python train.py --n_layer=9 --d_model=128 --n_head=2 --n_kv_head=2 --head_dim=64 --d_mlp=256 --vocab_size=8192 --activation="swiglu" --norm="rmsnorm" --norm_place="pre" --norm_eps=1e-05 --positions="rope" --rope_base=32500.0 --rope_fraction=1.0 --qk_norm=false --attn_scale=0.125 --bias="none" --tie_embeddings=true --parallel_block=false --init="normal" --init_std_qkv=0.0436 --init_std_o=0.0 --init_std_up=0.0436 --init_std_down=0.0 --optimizer="muon_variant" --lr=0.00656 --beta1=0.95 --weight_decay=0.028 --lr_head=0.00453 --grad_clip=2.0 --warmup_steps=200 --schedule="cos" --final_lr_fraction=0.1 --batch_tokens=16384 --seq_len=1024 --doc_mask=true --train_tokens=130300000 --steps=7953 --dataset="wikipedia_en"
Each number is 128 + 24 x the weight over its row's rms, rounded and kept within 0 to 255. Layers, rows and columns count from 0. Numbers have three digits each. The size before them is the row's rms in percent of the matrix's.

# layer 5 MLP up, 256x128, rms 0.138, rows 0-213, columns 64-127
105:125088103169121100106117107144140112143121109164144173133146113140123132123140169158161102177109121132129159105131126139159157116079164094126100128123087133170154143076139167099151122160150114
083:139161121113150144127122108110113124115122115145117103145127134114142110149136138092136146117125154127138177152107129161112155117099143134157121097142102116090103136116165129127088130078136115
092:126096134114148147141141139128135102177129117121086098139113149155118138118132120123111096112158120145113113133135080147113077134171115167113117149128166149167121099146155109148136090126114137
110:123154130078145146158183158175176135138135148168134172137138128151132113101133148117122130101095097106142159124171116142134093128127132133148161144132089151118128101115127145110109072132100135
089:171114149133134114161128089075161132137106141120127064164100140151124137090137132159108147100135159115147118106129117162159096093117102131129125106119157151143138104130092140182122131173107152
089:127105106094138099080075172094081141070176176114146149183152140103137124120167136112128139095131114124144142176099092102143109132107160140126105109153110130142134108145147165153108091122151111
097:119153143117102142139093147161135107126164101093165147101161128141135110102097131147123152125092100139157122088165161170079115097119173090131126117150125153148098154122076108116142138106121099
099:123160125120123131137134115135111107129088088103085105151118159156127119145104114086158149173144092132114150123116119080134148130101093187106106121106111074125132093150140142117080171087153131
107:128132117129101107139107107133134190114112141084139128107161109150146074152128163096116168066162130080152133110099125131141146148096074108157112122122129128117137153134174132128135133147169158
094:140120168123150128163134131183117127126163138145154148109143113166149096137137134162146131109098160117110126137128128183100120117149119120133091135113167106110137139126121079135102081129110160
099:165095123146137127131130127135132087156127105133117095089158135144159134095128122149101148120148086104142150147109165171154114137126063153106175107124148143135120148149148082190161097140110130
103:113151145122133097142089099135141134172094094114127149146095140152155130113122105117146118175164128116102132135155154091161128122098148111114105141123100112147108125135118109112125108143154144
104:145122096132157144131136131120103104156145145186099105137098126129101187109115137180140111083126167178174111112126125094135185140121141123133126075097107151102154141115160096157100149104140126
105:163143113155143101117149139137122098113161141118134132125117150118087104147130117121109104086126147145134127112118162184165127158136099145111160140137127140145146121157136178160150097136158128
083:148134093153127135193105109128088140126154111136161130095138154146118159127137110044123115138073121143165113108106177163151124113148125100153117139157133138109163087132151100148119188147141117
101:125114133142094108144139162112132095126083128165114096080122112134158159121074114129095144176099119133149093137163130158161168114124116143091148118136128135119129121086088112052114137131089121
115:103118182156172124113163097136078110120132120130103160133132167129157135114132149140096134085101156147111135148159149135141111140144140141155125135086136109111084176121093132143129140111137141
100:134106120140133150116123094150105147125110158148143157116114118139108138164109096126181103173148119139150116127099136114137146150094166101107156113160141124126134116178136107135111157111067100
111:147118151123133130144132129125128133165132143129101157131120151139116120107108148133103171123126110125104109158116088098103131142129126200120139155163166165129125147137105107145123118113123160
094:155074161175150117141133154125122101170134073138135119125155116133155114096147114112141107113130144135120067151141154143166087116134155136118129106136104129130070118182091165087124117114147124
082:101158157092167128067079108142155109117131129077154130175104157124108122141112136117117134131135113105159118109114147171137143119108121130109119124130132167153126122113094100097083155094141122
102:100062145104136179130110124149145167123154095113167125122137140140098087142110134122104110107133110117141119109144107089091158166108113144142143082136109081146166119202105110111113144102130138
101:122140103140101083110128135102087103145112170125110164150098104120141117129156106116098098154172102136128150139144137117125133126153142110127121150132143090193134139129130114112152162149167162
109:147138160160096085134099137144139118128103171114127114113100153155092120135145143150129120135135156100132118141170109111146083111155107129125131144126099127136119137116117156131118148176116158
094:164161115132115133129125110140152108140127150139168142118128132162119105105068137117098092149094114107150184078162163093161105112128177136127142122137150107111119120149143085054125138147146132
095:136112156111141144110129131146125103128134123149151104108093148148091121122123101148105128102148129083133081106117169138143119144129108111165144136093088126118136110147151133145132129090109123
110:110128092160145126113116116072127142128143104163105135132135088151119118131148126083121145137112134162136112160086143134118153110137102113117148110100149120140126170102132127145149131206129119
099:150122122137140126164145122082135114188092194112108111157120092156131133175123123117147129079154123120114146135154118116090114182137112142106145129139093194126125101117107154151172115113161123
095:108110118107143128109156141126151166137134081149138143151097137165143132119128112116148179107145126111118123167165122133116157108103087153133132145136099117148115124102137117098136086176175079
101:153135117186135124101145100131115101116112132146118109127147118166120157168179117086109093154128171179103126129125159087107113135119141141118111116090140103103141145114160118138149114129154153
108:114161146126093127081102101138071129121130131118128128106156109167111113115132106172152120146132111095130085126103120156139111144093128100117121135185183113116122138094099121134114147171124103
087:116130135142140109127138140101098145138112144111139134142111145127165129152140135106142064097114108121106113126144114112134125119123120203114075100128067097145110122098123162133137101165154129
097:162161126123140147136125150124147095134169135177147110139155132110095135126121139154147147103112126091171120130099105174144094118130127102143124149142177161175118147128104130173196117120131135
085:113145154122126139134153096152126108163109131128131110105132123155112144101119127101118118112127122052121105138133136136111095105097108120112137143157121109108115113118113179151168099120149152
109:132157111140124127097143150153144116145144158126112100098138156142139138117145125165136140175120144109129144148126130097133106068106142116145118139136143094134132147109140174156151122157160119
101:157090131107114120134129113090173118140079121139151123163148139057103090111157145111089152164131116150115141156135159091165151123117145126164160110125137101108092093139157172143128089160135157
114:152137090111069127140137080121108106097146149157050117127170118110108118110127085171115136140156094115139124089111151155090115112141120110187114113088080123138129138152146122146146139142114123
098:100122150124097142113136176156113162132142098095106086124122123170124157110081086106130120124129164116173161141123096152144127110150112118163200122094109123144160102126110079115107164147069131
103:143125148149126094139152124150172137124105099118151123134135126151148109091102130141092159141134120144124144115114122156135151103159138191134092126134132139135122129026126127116129106118167127
099:143156150129143120099122136115154096133124119150140136145148101112130125127141137119144111095151127103141179161170087123117114134157122108113169134128084160126105111164108176125145085112121105
095:146133155101113134129153119150138159124128123130185152188130136095128096146100149114117130122113143115132142092131092164103162127111148144100085100127137126164154112146111117086128152135081155
090:125134119138153112122109093107141129093064120150137145109096130114106156114097160158123092123121137095114148139138190107136106159091111157116127114123117130125091150111125127136104175156166074
095:128144142149143103101121124111124102127146167139139128139122152114138147124081108103104125137109095117157171141158146129131136120142140085099144117095136170124103140147146124178103086144109110
112:114155121169087159129105124152129126151124120131154137133124145127138120113135166140191128127098109132135153178127137097139099141125122109129102151110098124130124105105116171150125113153172131
101:115151115143095139096142097089111132169150140123105148148154123118159147131134103155113113128100142088133175155119126155161124113096102126147143113119195179151106124146139113159145116175147088
093:131127076129125106211147099130136084116160142135129138135118117110102186132119122139122154105135117174103137108132168150123100076120136117119154132099116120122126120165171116131083137131120128
107:157156101167173110111087137141112102096137145159128116137088138156116158178171201102126120197097134138110115141104154147120118133103108123151104105127100106126127100109131133162117099103115104
103:109191163121113142102184141119136125147102106144085117099102136118119093138090122127144130102097159164102130103138094149131155101054128127160107090155126135119124113128094120127098129147118159
100:134130140166160161125139098116139157089151132126128142118121165119137119146176131100153093153116102147113142096139150175086168139114178143107119148127135083138125127108117119117131116164120144
109:154133107167147084073155112145138151126141155143163125126112087096112119125104145130121149186084088111140124104134150119171108133137139182145126108157110145117131128109112124099134116130152145
095:102151143145120134135153158151111101113097111157119110113090130093176136130141123085157160126119141112189135161125100132122172139155118122119154128125126096151091147089094141140145143159080154
094:149115136109107107092120138121102143110142109132100146124098131138135144103125089146133150153155133102106114150143157152142143174167160108120133145124118115116087096095107142037140120168117136
092:134138118119178117132114124140073137132122133135156095154140133130165162142147132122145110149119176143105107111114118136170133138140084134158116124125177169121145105123136114134128113127148106
092:131152086152160148124147135132122139112130113083165082138122137150130137112104118127163082135190091131150069144081119144155122149126129140159119128127104138104131104135094129102154128109165131
096:149166132143101122174133179068112134137089131168097171145108175143154135160140130114108169115100123120077157084145136118122116154118133112136148126111143129147121097144098123089091114132148100
099:127094113123128091134106066153148116144157133096169169090122113150143147158101154135129122106134128145127097150142130100139133189159106168139115124120137119124125096098101097169136133092126134
094:101171114128104099164124191110129089101131126087171132122141117137106117128113167173116093110158140120152133109119102134163116130161154094139108129140129112163130140112156068145129135122142116
092:130148123128122131110150142138168112103140153122115117139138109077109139113112196135108137111084082166113196119120122128129134122102161107150128115120162141150149138145125101105104103156119088
092:124089133120098113103146111137135210146118140121175101087127131138157131102107106118123111077165125098165123153119142167128078113149112124116134100148159124149101086128135139141138132153127152
101:136132096106074112119183118137115114154153144161150119155163117123154112131142138144101134132110157132104153147148119156118157112137151101164120152099145146166122111108106112155157133145177146
091:095121154115157145132067102115125165137123099125119120130119108132105111145128113102113089114119112170150115130090149109134129077132130116161122136124090104096127105147163076129090094099145138
098:090121168130112117136089166142105126109102113126094158122160170137117124123152083129115160137120142135125097107154133143125164137146147118151124115097169121132126127080127093117112121150115097
098:148142165118117133128139133106134184098114163120106144118141145115101124127157114117131152130179152225085109096172135094078133134165110061132158153154159140116117135110136124137126127131115115
103:135132117105136173190126132127124163123108102099126110131133127102090123108179088136087114100134113144127096128113118084140118106112163098152149146152136167095136102142076158138146130100107146
100:137137113115100148100155103155156142147115114161149159148132152121137089131147127180105095105152158096146122122146152151131109176172146137117145162152104185141132145130134174113151125090135106
094:138123140179129125153132122138165134093105107089124111113106141122096148153122122063123107151137098135109132142134133113142166103126129153165108151100149118147153140115133125125100110140153134
084:082107045147142138110120102137138132107136107101141120125059133126115127144157111118124136137151137151166113117118121125102161163114147138152105205103158133116116097111114093117097151101088151
094:124095103184144153113111152098119133085127111118102162123111101119102127143109133169126139124156099103103111159113101096139098115129198121174092152145114132135133127128136171109079128105092102
101:113124126090144138139111143145124111167107163125150112145157131084145149145086179139134139131078101122092119118119122118116122159065119102154112165160140117117142143139112110122145133131122119
093:130084129117121146137127084118125143157129107143125133122164133174166122121063100132147190146099114142107117152137134151117138138147156132164143127095149144103086119101124127123059138087130119
099:121093109099116138106153135099092125147117118133102099122114114144142087156118124112109092154118115134166145153099123106129167122164131134157153144116100124112124218155134107117133124120128098
089:086133141153133144155098138131118100142095137089129080139125137108151102137145107150145137135103099141109084137157139161096098125142111143131132117132163134165115132137133113172091127099144138
091:153103150151127141123101117145124140124093119148138158156167149107096065076159134119116123102181154148114140125172065143101133143142152133117141150129154102134133084130140131114165133119118145
092:107143089145156129144118166126134115116141137097120154162167149162131141137119101138183106142113121110167110118186083145151149146095087104119104154129132102121128138132184167130187095089131099
104:116143161110120100141108116135137109107157117102124135112108145124173138151135090103102138161100081148091144143088121139128096141116102112115147168147140126127126157140117110137121184141092136
096:105141107116160083113152131159119162108105130134116151151107147125115120113134111143122103151123127076082105123169133130111114155126129148071126148137130100106116137181141122101132120138132133
090:140177116120085095111090137137110160147075096111115095130154107139105139163079123137133114103106133107133108101143100156131152110149104139099141096122135158138095157078176151104152116181145076
099:108127131104134068126143121134107159096094126119127140112134103135118085132131152156129132112142157145152103117198115114089101110121128141139155145128117171146162120152133116093080142151145151
116:166129149118151116169120088119150102142110147082113100132200133141091140137094145106153091143151139147126136147123102141091117105167124109146077135122140086136116115161100127122129155116134130
095:109143125101139125093148155118132139121183148131143094114161149120116134131128130189110105147108055144145152135110108144095146135117108107101159134140103099087143115172114148119124176094111121
115:149155133116182112170140110109160146161071151089135141096113140102110123133144155126151115095157118105140128128137132106114099131132137127175102099085124136152062108079107128138141126142107133
106:108201130128161147119108110090180122114093118155078130121104115126120109113116123135133144119092111097129123104133127098094117127126089160102142129133144148132113143109117108146130140137174113
095:157109097084075177124106141149146128149098112172119174129126118118143114121107120125143127126111128140103127144112141145137083157077145119076090136171121110083126095145095152141102137101172111
103:103133172179121098174145135134137134158138123136132175130176101138119144099136121132130127151148139147172087158126088120145104111156114118129114164097098152110197155149103134170147087136138098
103:130179148096162105105092121142121151147133146141091125097187144147150158110183134098149108142099102105108090091100100116108119108111136108158144176155086118138133127145098151121127159073131150
090:091139114159133142166107128111100114117104121147106125165149137116126097132104102111125161132150127164179117101102112135159158123156142161126149153133110117127162155163132097089148117101105150
102:085114121128089091171134113132114144127150105089116150106135170144145138156132161159157125117144137153096100126139133117140114133123095137156109179120092118094155081152122065158111123137123161
096:157140132116148149096063100145134125131136152142101123136103110145072124159103096101130137135149156139103107098081120115141101110081115125110161136156090191139146139069116133125102147141153173
102:122141123156127127155080112105116121131131128158138146135126140131140142149125112144055128130136122123165145153114125142113131130129103101137152098134119145105114161105108145144128143072103166
098:122072136122129101125132118097122116117134120112147134137165110107145076141125132142111134099105150114110107145129134155131113139152164103100105132194148166139123110083174178160105134152137122
105:150122135139111099144126105110129124142121138164121157096163088123152106110119131067160120184127141110104090131193108097151140162132127126139116126087091135117125123064120135128110094135126101
104:122157119139162108120130090104083136127149110119098115157125135137123120136107107130117112147163064099083108146110137102154132174153147159134087139141178084116090135129117140180123121129172105
094:157135111145149125119106150131110149135123140154102112124122118087148107112134135135149231139157112140133120116127153087104153115192168150098122130113117085126099168133111103109147155106095082
093:140134113126137119141106119134107099136125132145126145123143136110172099154117136153108097099148122120131107128121127107108089178083124152101119136123125137122148092193161155098108124128195156
103:114143084086151115140150152115162101138118118183131092142126110125108165121144153123125126121182119101141191146097113132166092113145133171171104112125122138147141103107155138148125095135118113
121:128147098092160140098163134151118134132125114128180135126168121160126116143158114115135119147128131128113087157153123139111136124147137147112086113102108142130199158128070116147161138177138148
097:146149118129119120130128155150127171121139141125103084099155141130157140108150125132088130135102135128192122142116097135091142186123143112141175096131081152131166144130141159163155108108134082
117:140153134135101145120157131104073160130151091170128138146123107105099168137148101135091131121134102135143133172148104131107107156116156116144134166140107141105127145156107118075118131166116125
104:136120149110138115156205112115141086095100160142145104180128136123119166131091124123098117116128142146152125127133161135133145132097129098133113144097131116173094112122120113147171130128095131
100:116085121144112167169105142129144097139139098111100141128098132182133151127138108098143102142155120118122132148140155120164060166115130108147115121172129149160100074145102177121153133181120126
095:128076131130123111166142174100085114108111139142167083157126099113148146065090146132130147096103142119154138186136163133156116115140155140144148176110106120116148100110138147128141136171130124
092:157162093158160137116150177097126125142107147144147138151124137126136170107123107135116086082139156114152140156163133147135092108093140113140117155129080149130140129117129153132109105138159095
095:132088102140153138159096105127139123171125136111183074143073129125126080116121135102129149156152146126159096147112137085171113113124144089148110160140103137118110137132122108128150084181153139
107:127081124127123111120092133122136152130124116138122104138149152162130131152123127102129118122123162146140119120109106155150132148135099164138127158113112098093137112122076130124113157122154126
095:111130142107093108095141134126124136084134104130097115122119100125119096136100092132170164119099145144159070147085105149144136134134133136088110194074141088133131103117156131132161145110145112
091:155139104142164142176095082106115147161141081165108107130139150110122089159135147125118204149116148131127168138112124112169157142143112132129131152135127122126109121123059164126108131129112156
102:161110127143071149169108141100121108108112107106110111096160110093138107145106142119150128126126098107150130112173122155125106132108093122095121140128118165124093074173143148094127132112106119
100:116092107100129162117119132167117114118153146138106075142122123120147140109144157130136099162152111170136098134169146156172119151172130166121137134126135135149144148126100081111155111126180145
106:183111138151138098112108095131138114121136116110107131084128127156134142135114130095122101144120149143120178142096103140174094119128116129121166121103131122120112154161144146148189151107113136
099:085127121116167114177093091128155131110168105092099118143115174098128135137158138129165159138117126146137115111157133106153152127112123160140117119123095080162158176100152155154149164122164105
105:093139144161129131134131084150138155182161123145126086098146147171116129146071140118164171151150152134140104123131157112126126139117158102150139135087121128112109127119104136148132143149113057
111:122166149105184105092124145104090149131162070102092106110109111128125171163139118148121107147158118130123131177114176126142100117098159136145100117116131136104106114137139138120139150118149150
093:122146159142108088108131132087150084097123091106117133130104140124165091147138104140124103081111163106142147098130124129167126093110103132147127105099133147098132102127149136189138087141151123
103:124124132122154138123158136108140102129128145130164115090161182122168146112140118123133091094133133133148144158118140129097116144134097076112118109152135167103115137075134132148137118132076131
109:104158149134102129116140128146131128168127136120125150114129143124137115159102159113139151202128135086136132133164110079115179132125126138123123117098136090140096136126137134137140134180090144
110:131112081101102147123121130118109147129107151139167162114153128120138122144108114106127146165142134111126151148137155145123148108141145150128123130124149130109085149127172102090119190098163086
108:101111168147108122163163097131102122093152136149132147184146153098108127110125107127116170144129130132114120108164113097137135160145095113118142130108106102105124102203105127116116115121106118
107:143117135114140126151117134126155123112164159127112123151162116121180090109127122106139132119145151106171132153103154142131124157146135147157110114106100126180118111105093136148158086171120143
107:146157136115138139124111099147089131122102147085111128144072134100115163157134121125113133143116156138159130117113201142147121158119147112132120108138089146115113140114128109114087133113139133
093:103119117166129096135099143110106118159096116120101158115105123164112141129139134119156119172118114146144177164126132100127118133113146150184128152126172122098117141124146110088125123098109120
102:178111115133103109072068152144115138131122146134153122081128124151159123123108139157114081179154122167161146164095134121167144119163122148139103169125139142096105100128138158168096108161185114
103:095122167118068105119189139128131141081168105114125108119145124142153138137105165112113090157104134089125097143157134159136166151128102108135169140141157108118102140156164101143135107117121157
093:150109163150127146125128104143149138110133123135150149141127084129121082126151086125091151145119159167151120142142123128137116116106111101139117119100141119134115132126146097187152136130138112
096:093145079147120080143110135148152125150076132115144095117084165140122100101137144102078211109119125130114166120129115132158130119128116116169126157100156121104148128093158114136123125148137142
105:131095139102102095128130121102102113112124106150140136152160101155141181119133128172088101102145089126129108123106115100128100108129141143146125135133132138112106155122118102077127107160097102
114:095157144098149102117145127081136105136154151114099167097145164170150122093167133113126156097119125159140154133126132165112136159113091167124118127130090098123145097186118140142117146135163112
090:119178125079120150160101099154113183135124115150138112095121111146126180135158100126128113130131141148152181142134141099139131152135099161156153158150117109119097115142117115114122146117125151
098:119143111117091141134118147140107133118156143137147136109154126134142119160130097101175102085123101137150101115089135122183106112103139102154181109105082138131090161106103123120123105116119141
110:160139131126163115154121110132117118110097082092123116135128155139118190148160136128126112135132107127141115168123117118163133099139097143168109153121162126133155151148153105155136124116159125
104:146149146103089126093111149133098154130123148135092135138125140123151131112103139084099131100116120107128115148137130111182174126118100135107130110155155122086125151171108176096153092117109099
103:145140133121161122112103140089125109091135137118095111127106154123135105112133118165121113151154122089132171126094168112112097138145079081128109156106120117172180117136164112152153115140170126
090:093188111109127149094107127165124145129107107099129094125093153156103116118147139134089135145135121131143083131095159136185120139152134117120147132167157114116187143121138137120147121146161145
101:124161122128149131084063140118094113151081127102153106108129130108131149122131139144081100166119145161131130138125148122137109106114137135157118122118118113117142098133057116188116085151101119
090:118124092162099162086101154134123119119133105177159109160138147137105140121138120106145139144130120153119146156114132147117143143074124132150114123083107106145138145122156131077113144100128109
100:137130119185137134165160096123130101135124103099134135101114121132153086156129117074148093178121134133120098115099114095153133128136114087137084141114109115110124121138059160120106112146137136
112:159102131107122097134118139151148148128121134134067102132075131114166120179101127136149104121149165121098148120142139139159110135146093130092114130063147133122148097120125148102101156093120129
093:172130116114138121121134135145115134161123122113113096146097135129127133132146114129079119125100139137146141111105114073157110069115114142134112140118129134134147082117165140115144150132144134
100:111145152152117124097150144150156139114139124147131094148104131174162167126082108112125061155094114078132148122116155127132175105171093140137127160133106125138113127106121122169153156090146138
112:151107138100121119154156167149130097100164194143134148144177090140110113144087107097143120098116122121098087103118144131113112152114097102079087110153165097141104104119146113094127114147158119
104:148122188120155099171113177102140121140134119111093145151124139130110096123168155113157169144071109114130134112175146123121091099156140143152169175118137147109077156143110120111135102119128122
102:132132083150172156154148124132100138127115112115116165149145113168116162122157133112162122106150156132132144131108059113146125154120114157132092139125150086135134092123152108136126096098132134
100:118118139142121135132119139121148138116128111159103148137144111124080138128089159122151139116122107150146148102124065104113146120162143095049117158148108135125098041131152154142157146153154102
093:156158123106152147120114137139148168156151134123151123133142147131154133130145141146154154146113120140085149118118155114110127081145093145104132119172124159143142109163096108122095070141116120
096:149063082178146170115130117141142102096120144122095118116157114135145112127177149145154129138155138099170103114115118092168113118169091179143146101132113127100107122108100113109109082155128127
101:120126134104120087122115156136135088100119129145124122121059121129139147150116128126157119140132090148168094177116117115123132111096139088096129116150116090160130140087135178120127166133133106
089:161115124092133104148155126168159117102113125125133135109176099134102156135074132098135121150111158125122080150084126131154156129106126095151098129102113130139147160151119097129117149162154104
089:133134150140103084146121137128128124148134148141123172094140153062114103146116170129116112120187126164118072169118131123114108155093127096094114126111112125129111193147146117118086097106112168
103:157130164139135122136103122116121141147113089113173094154107116145110124160135177139131099159110110137089135109123172129124128074103185112178166148108129142110100157107148125135115111106108081
121:104117083147097128112159089129112171134105128140125098131144139129144125112095122127128120127093160101127092148137119138155122097146146152112087178105104131156152102129115131158106133143135124
095:171104157122131133113171137123137088153130162136127123088149111127156123129127119150114137110093143180172110137106132102122118140106137130124145054140092153109155128163140138127146167135144113
090:112109136114102156167126143112141138118102166155092153131105095105119108135110141140132168139132184125124152146128140105103133107176126121128109152152138110138132115153162142138144125107124120
120:158120085085115093175178106083142133087124113155172106104172151116136140103079120131099119111127128128144104173127153117110160118121139134125157101148149110111120104116109118174130145119111140
095:127069142130138129141143100141181102131116104127136151077134079128105125163127166143122159091102119131125154093173145089103134157084134128119140137123122126141106103137127129154118123123143203
103:142150137125125144134114147121133159112147124167149158154163119111090088138150114159143150153114114145122118136117159102131135122108114140117157107164111127065155181153150131143147128160136141
099:105181167124098135107092131092130113124088134165115146139135115163098158097136102133113144142111142115137122150139100142146124102144103108081129116147152164154118130117132147143139138159117088
107:168126171133123114103134134154109073154114152105115145128181108146124108119124146143134107135125101129115114143124135167117087123111112127151162128110124169119113131152125125190142094154118116
110:132167102087109106133170127155127155103159135125120128127135122082099177127111160148174133127147137122144131145101154120145129130139135138137124152111085129151145152126163136145131130108102127
121:106130123142114112138162126152137129108141146103099154105110138080130146115126137125168151153155120150130117159108120119098106103129089136130107135130151079150109083130146112144127135079129169
095:149162138108075102117167152142103114105137163138133121147153091130124153170117145157113122077095156095134165132123121110149106157125054158108120115156147160123158123141137072120120134126122133
093:114150079151165109138106102120140143120115165097095119111118094120088140150125153126096112126073119119116112156154138117106149158114114094174105115133084132065142116139138109093121115111165141
104:107136109140137084156126112159085136140098130206106106138141134116153136131134163088135195118109170144146132097161146143113107153148136130099117131140149124156127137094128122103114104119156178
102:113166107111110171143086133124108113131134117168148127177141130146147166128114145133147132136153107120150177155171137106116153101160149122110145137090104115183131135146151141135143093177109093
090:122128130165150100166144123088098149141146142092130125156113154124145128186129144107104158120116110128140150153106092111135110136123093092126133153134124153084136140113135162148157142130159121
103:103136145144133142171128137171099116126158137120136160127121145133142112116130105138096089156128126115129142105094137135136152139111172156140148131151102129083113147156136134157122168177144139
102:158126107151118137157083083113125160144108094152106140169155126156129128132146178137155179093089143059129097106107131108075109136097134140133145096174176125101095116109169145143124168135115135
097:127147110150157123106167146128150082111103109158147165140121124111141137101143139142119137103151135110164130106159116153081134141075114130135134080105124152101152124137117125140159119144167123
107:163113125148130108118108164147165136116089117105145109115104099120104138148129103123130112122131119116161149163140143083160135154149146133091193125148083120136119115129118106154095080127115122
105:114119143096127085129117123081156162153128139078155125157129103161116090136128131123146159119110116120102077074136110132093159122134139137099142142148111111113149124148132066090078125165156173
095:140120154163148099099153122123116145135112082137063112117125122150106112123106114090113102203145103136117105176104115135149106139127144118152140140115131124137121123160144134119120118163151113
113:084103095103138145149127161166127127099129143121110135098084110124136124181096173170123129112090063145136123103078088145163140157125145144108120110151104130119139088151094093105113147151098160
106:114179136148106127105106130106126198145112120110147167118142126172085147156095182126154123125170128143108164167110116131151123123127132089117134162141129110136119172146128134105129142111128079
110:118095158172151129103124113139116170098140123087122101112106152091128152160127121128123090164076129136158116162138165143173106099139132152122104089095099158141126115109140158178129119131148111
094:181153111152098133123135110129092164115094156140136133088140130142156113129127141086089175166097142133130138151085112161132124096120156122138130096128172136162102085097126142134140122120106128
107:115136147163131125098103149161144157145147117143147138111124148096154121135161142091159120137155153160114140128118146065080152172103123097144149127153123146124116125161111108141133125090099138
104:142141136126119122137164111170153112129149131116146126121123136142160131160155112098118151114101157170121050147054186116130168118138107120125103096155118139128103127114145110136110127099114091
104:118157133149153107107140136167100090121123121088104112142136091098138159135133116058128102116125118100127123096159145142141105136107134143172079130117103126181149123108084140107095109117115107
125:156119129110147147111125163113105126144117127104153106120106107117121112126143119159142165152138115127116092122141165111125086132157145137117127103108178130151108106069081111125146113120151095
099:130146136203151170127102148153129101147123146103143146155109148125143148120161118137166131120160108113121171102140128150138122118125151141161137152123146114133147102150127121086117075114114127
084:144124099142128097173107116095150121184124118119138120119121123106132114112055144106130138139172094135099149091148112136142118115112106153098119171123143090130120082113083127149129106126148089
105:110102179140093136142100093111164090100124183126114097121111097123126159113147168136188151148146118121104095134111139181128102118107133117160150118131148164123130169150152078107118137117096118
097:135168156148133109076111135146184099181129129128126092113155122117141138109153116167074171130130098120186167105133123130123099135096117134132153146121156136116120138108161174162164089119123108
100:112134135120131130119141145165127132139171135117200161148088145115188117096134121127102140140111112131139120134133106124158094104136153155112120113140120141123154114138138121103119095173125174
097:138127123085096133103140201113152105109146120095146119141123085137139123104123116135089159145109135137148144157090143126133140082095119155157128150111122118143114084100109130087152133152141123
098:139123144145170135172101121124144129114099123156111088121115161140156144129149141077123162138114144169100146119102116103134120096123143124133126088167139159165153134119130112141107154138175177
100:175097138112103135143171169094157111114149134155136152157128121144138106139125120114109181092105097142098138125106175140171091098122140175098098154142123157156140142109135106125144161183096135
088:143081131122094118119141127118124147126111083116120090135130131110153160126111145088109150136110126109129075107140116107130166150120119159131142130117141129124146125143141139124107106181156114
101:119131128104137136140100140139073147123103136177132131115137106127137132149138111118109138113088131136101127155122119110109125119125153150135096113109132091116117114128115129130095100083101161
094:089097160099085127128126084152132126087129134139110147166122123168115135158098148136154164162077120120110117089103130106117143165149165145130186109116187144109160130162116089104109155111134164
099:127096119161106152116143127120137151145098100115166088129110118124078123141104136142105122129131114114150141127159123086128156136116143111147176129093121175140114104153183144185116095172104141
092:135119118154107142125097130121160112151138138132155135162132140125101122127118137180169131095130108131116106171120129123116083134119109148109147178117114120159101139124142100112130095131150118
109:182148108111142114134176167139122127147163118152124150148188116129159124117133121123132132144150168151128123106129160084051156163092163102109116107165126072131133133130107138151122131113144139
103:112128122109089115125155110117124174160151115161158145162139151084121100123108126125137146131125133119089083094153135130128079147147131139125095161128108109088149101158135128133131091126083187
104:145201127110141156121104133146126159143125093101173137165088102128153112117072133152157106174109121158155152170091135131121129122140146087131124127114116149148148111120147165148075116112124110
103:081110135121126131115093151138124129107125103117165090082110114142137163104100149136114091126105140126083143125116134129121112137155130176169097160161100084149144087160110113126051114118121109
103:117146091108111104150195119136122176161173161126124119124107126162115177126131128111134196112126116124125110120152090131149132100179131146124107151130128115145138158142115083105084143148081128
100:115131140171145100125120167118166146087122105131114097132129098124090099134139157154151152168154150133135103121137078131173167081142121141157123090129124144100190114129154116173116069139140144
087:161070117099149149136122125114140105126125162139168122117119130120117110129150156098123146126130121127092129116141187136084058115110128158133146152176168150130142098120125136094146103099144141
094:127124153122119107131192123112140182124135107152126133124111156124132092106136131171101141097130124156131105129185102140129129118142130146159102107105129159114114169125130167141155124156086167
095:100142141128135137100121114139175108110148109116120134092128132128134178112104111126169146122129135135146156185085096102120125112090131156136103144151156137140136136117091131166154143130143123
104:136101093136124150135110140101204119133130149130141137115152125107200074137086133137156129149098138124089143127136167106123129118131092125142136119129170150083105119110167179142132088153141154
102:057144114132102132105079112155174151135150157089150116126136180127122140097129159136149136119129123125106148115096112159092145126102114142177088138105141087101146106126141151111114153078164124
088:166096098167129149141120083164104140131129134134135108113114154086117123134129111133134141079083140128126167117160106129122128140095125095112161143126120133088098123121156125134153134099107146
091:128172099074113104097105118166109140145116110186113121119142109112163131094100152100134122117107084108145119120102098172180102136117125124142125137079095126148109082098105130137116100118195122
091:148166100097105142099149152095156098121118127176152141130124094124131108138146140164112145114104097134164144127140183134109070142096119117127153090077168142126111109131150143153164149154116130
095:118144145123141097123099141156136114182093156121156144118096146140156129121093072130134128104135092142120110102130120123093139148123110137127162187149152105114176105143144108123177147079093141
102:150118138136141135100126154112155133138126151083155125105118113114105123160127165121120112166151067120109121141117130085103164149102126154099110148177126113118161108149172160121105123113188146
105:120133121104148120158106154137124099147124104126144159161146110099101118157126118157154156102101138151109107104096136164063134133082104087123123113163117200158197155124095116127158074134117120
100:134110123150138133131122133097161135128127116145102107117080177146160114125117115139143105111086129154089158126168117127090082092118147117126141126108095125145117105121125109126126151141106197
095:108099104126151148131115128158174142115153146108129088135166140148122105142132099123144140164184122134115149102102169143113151159147132144114137131144138079116136146140138104102156115109104100
095:150140094107089119127136124092150100125160164159155137107108119089118078128123096095144105100132102164097127087138104135137120124135135126134098105100185136129146157175173118138146065079092147
099:136130128129115171172169099167149125126113115154106169130168126129093117132102153129136173096159149116114133109126113160152157142177122173132093106151139161136082132133140114166147096143119128
112:122137083074126155125086150133151123140136109148123134099124159117091124143091164137166104115103124119106136122131176143129115123151170068104131141134112127128093119111131133117134159125151130
095:098104123121099111150103124153105146085116082111143095152136133145106133111088135144121131125137099103188104131095084128158097129125143100130144133125087152127115079183172153120107107085134107
109:147175168153136153174142101093141145139117116162108129133123102142077119102110171167133140134156138099132097161124154082141112130126113184106096163117128163110109140101106131113154107122116150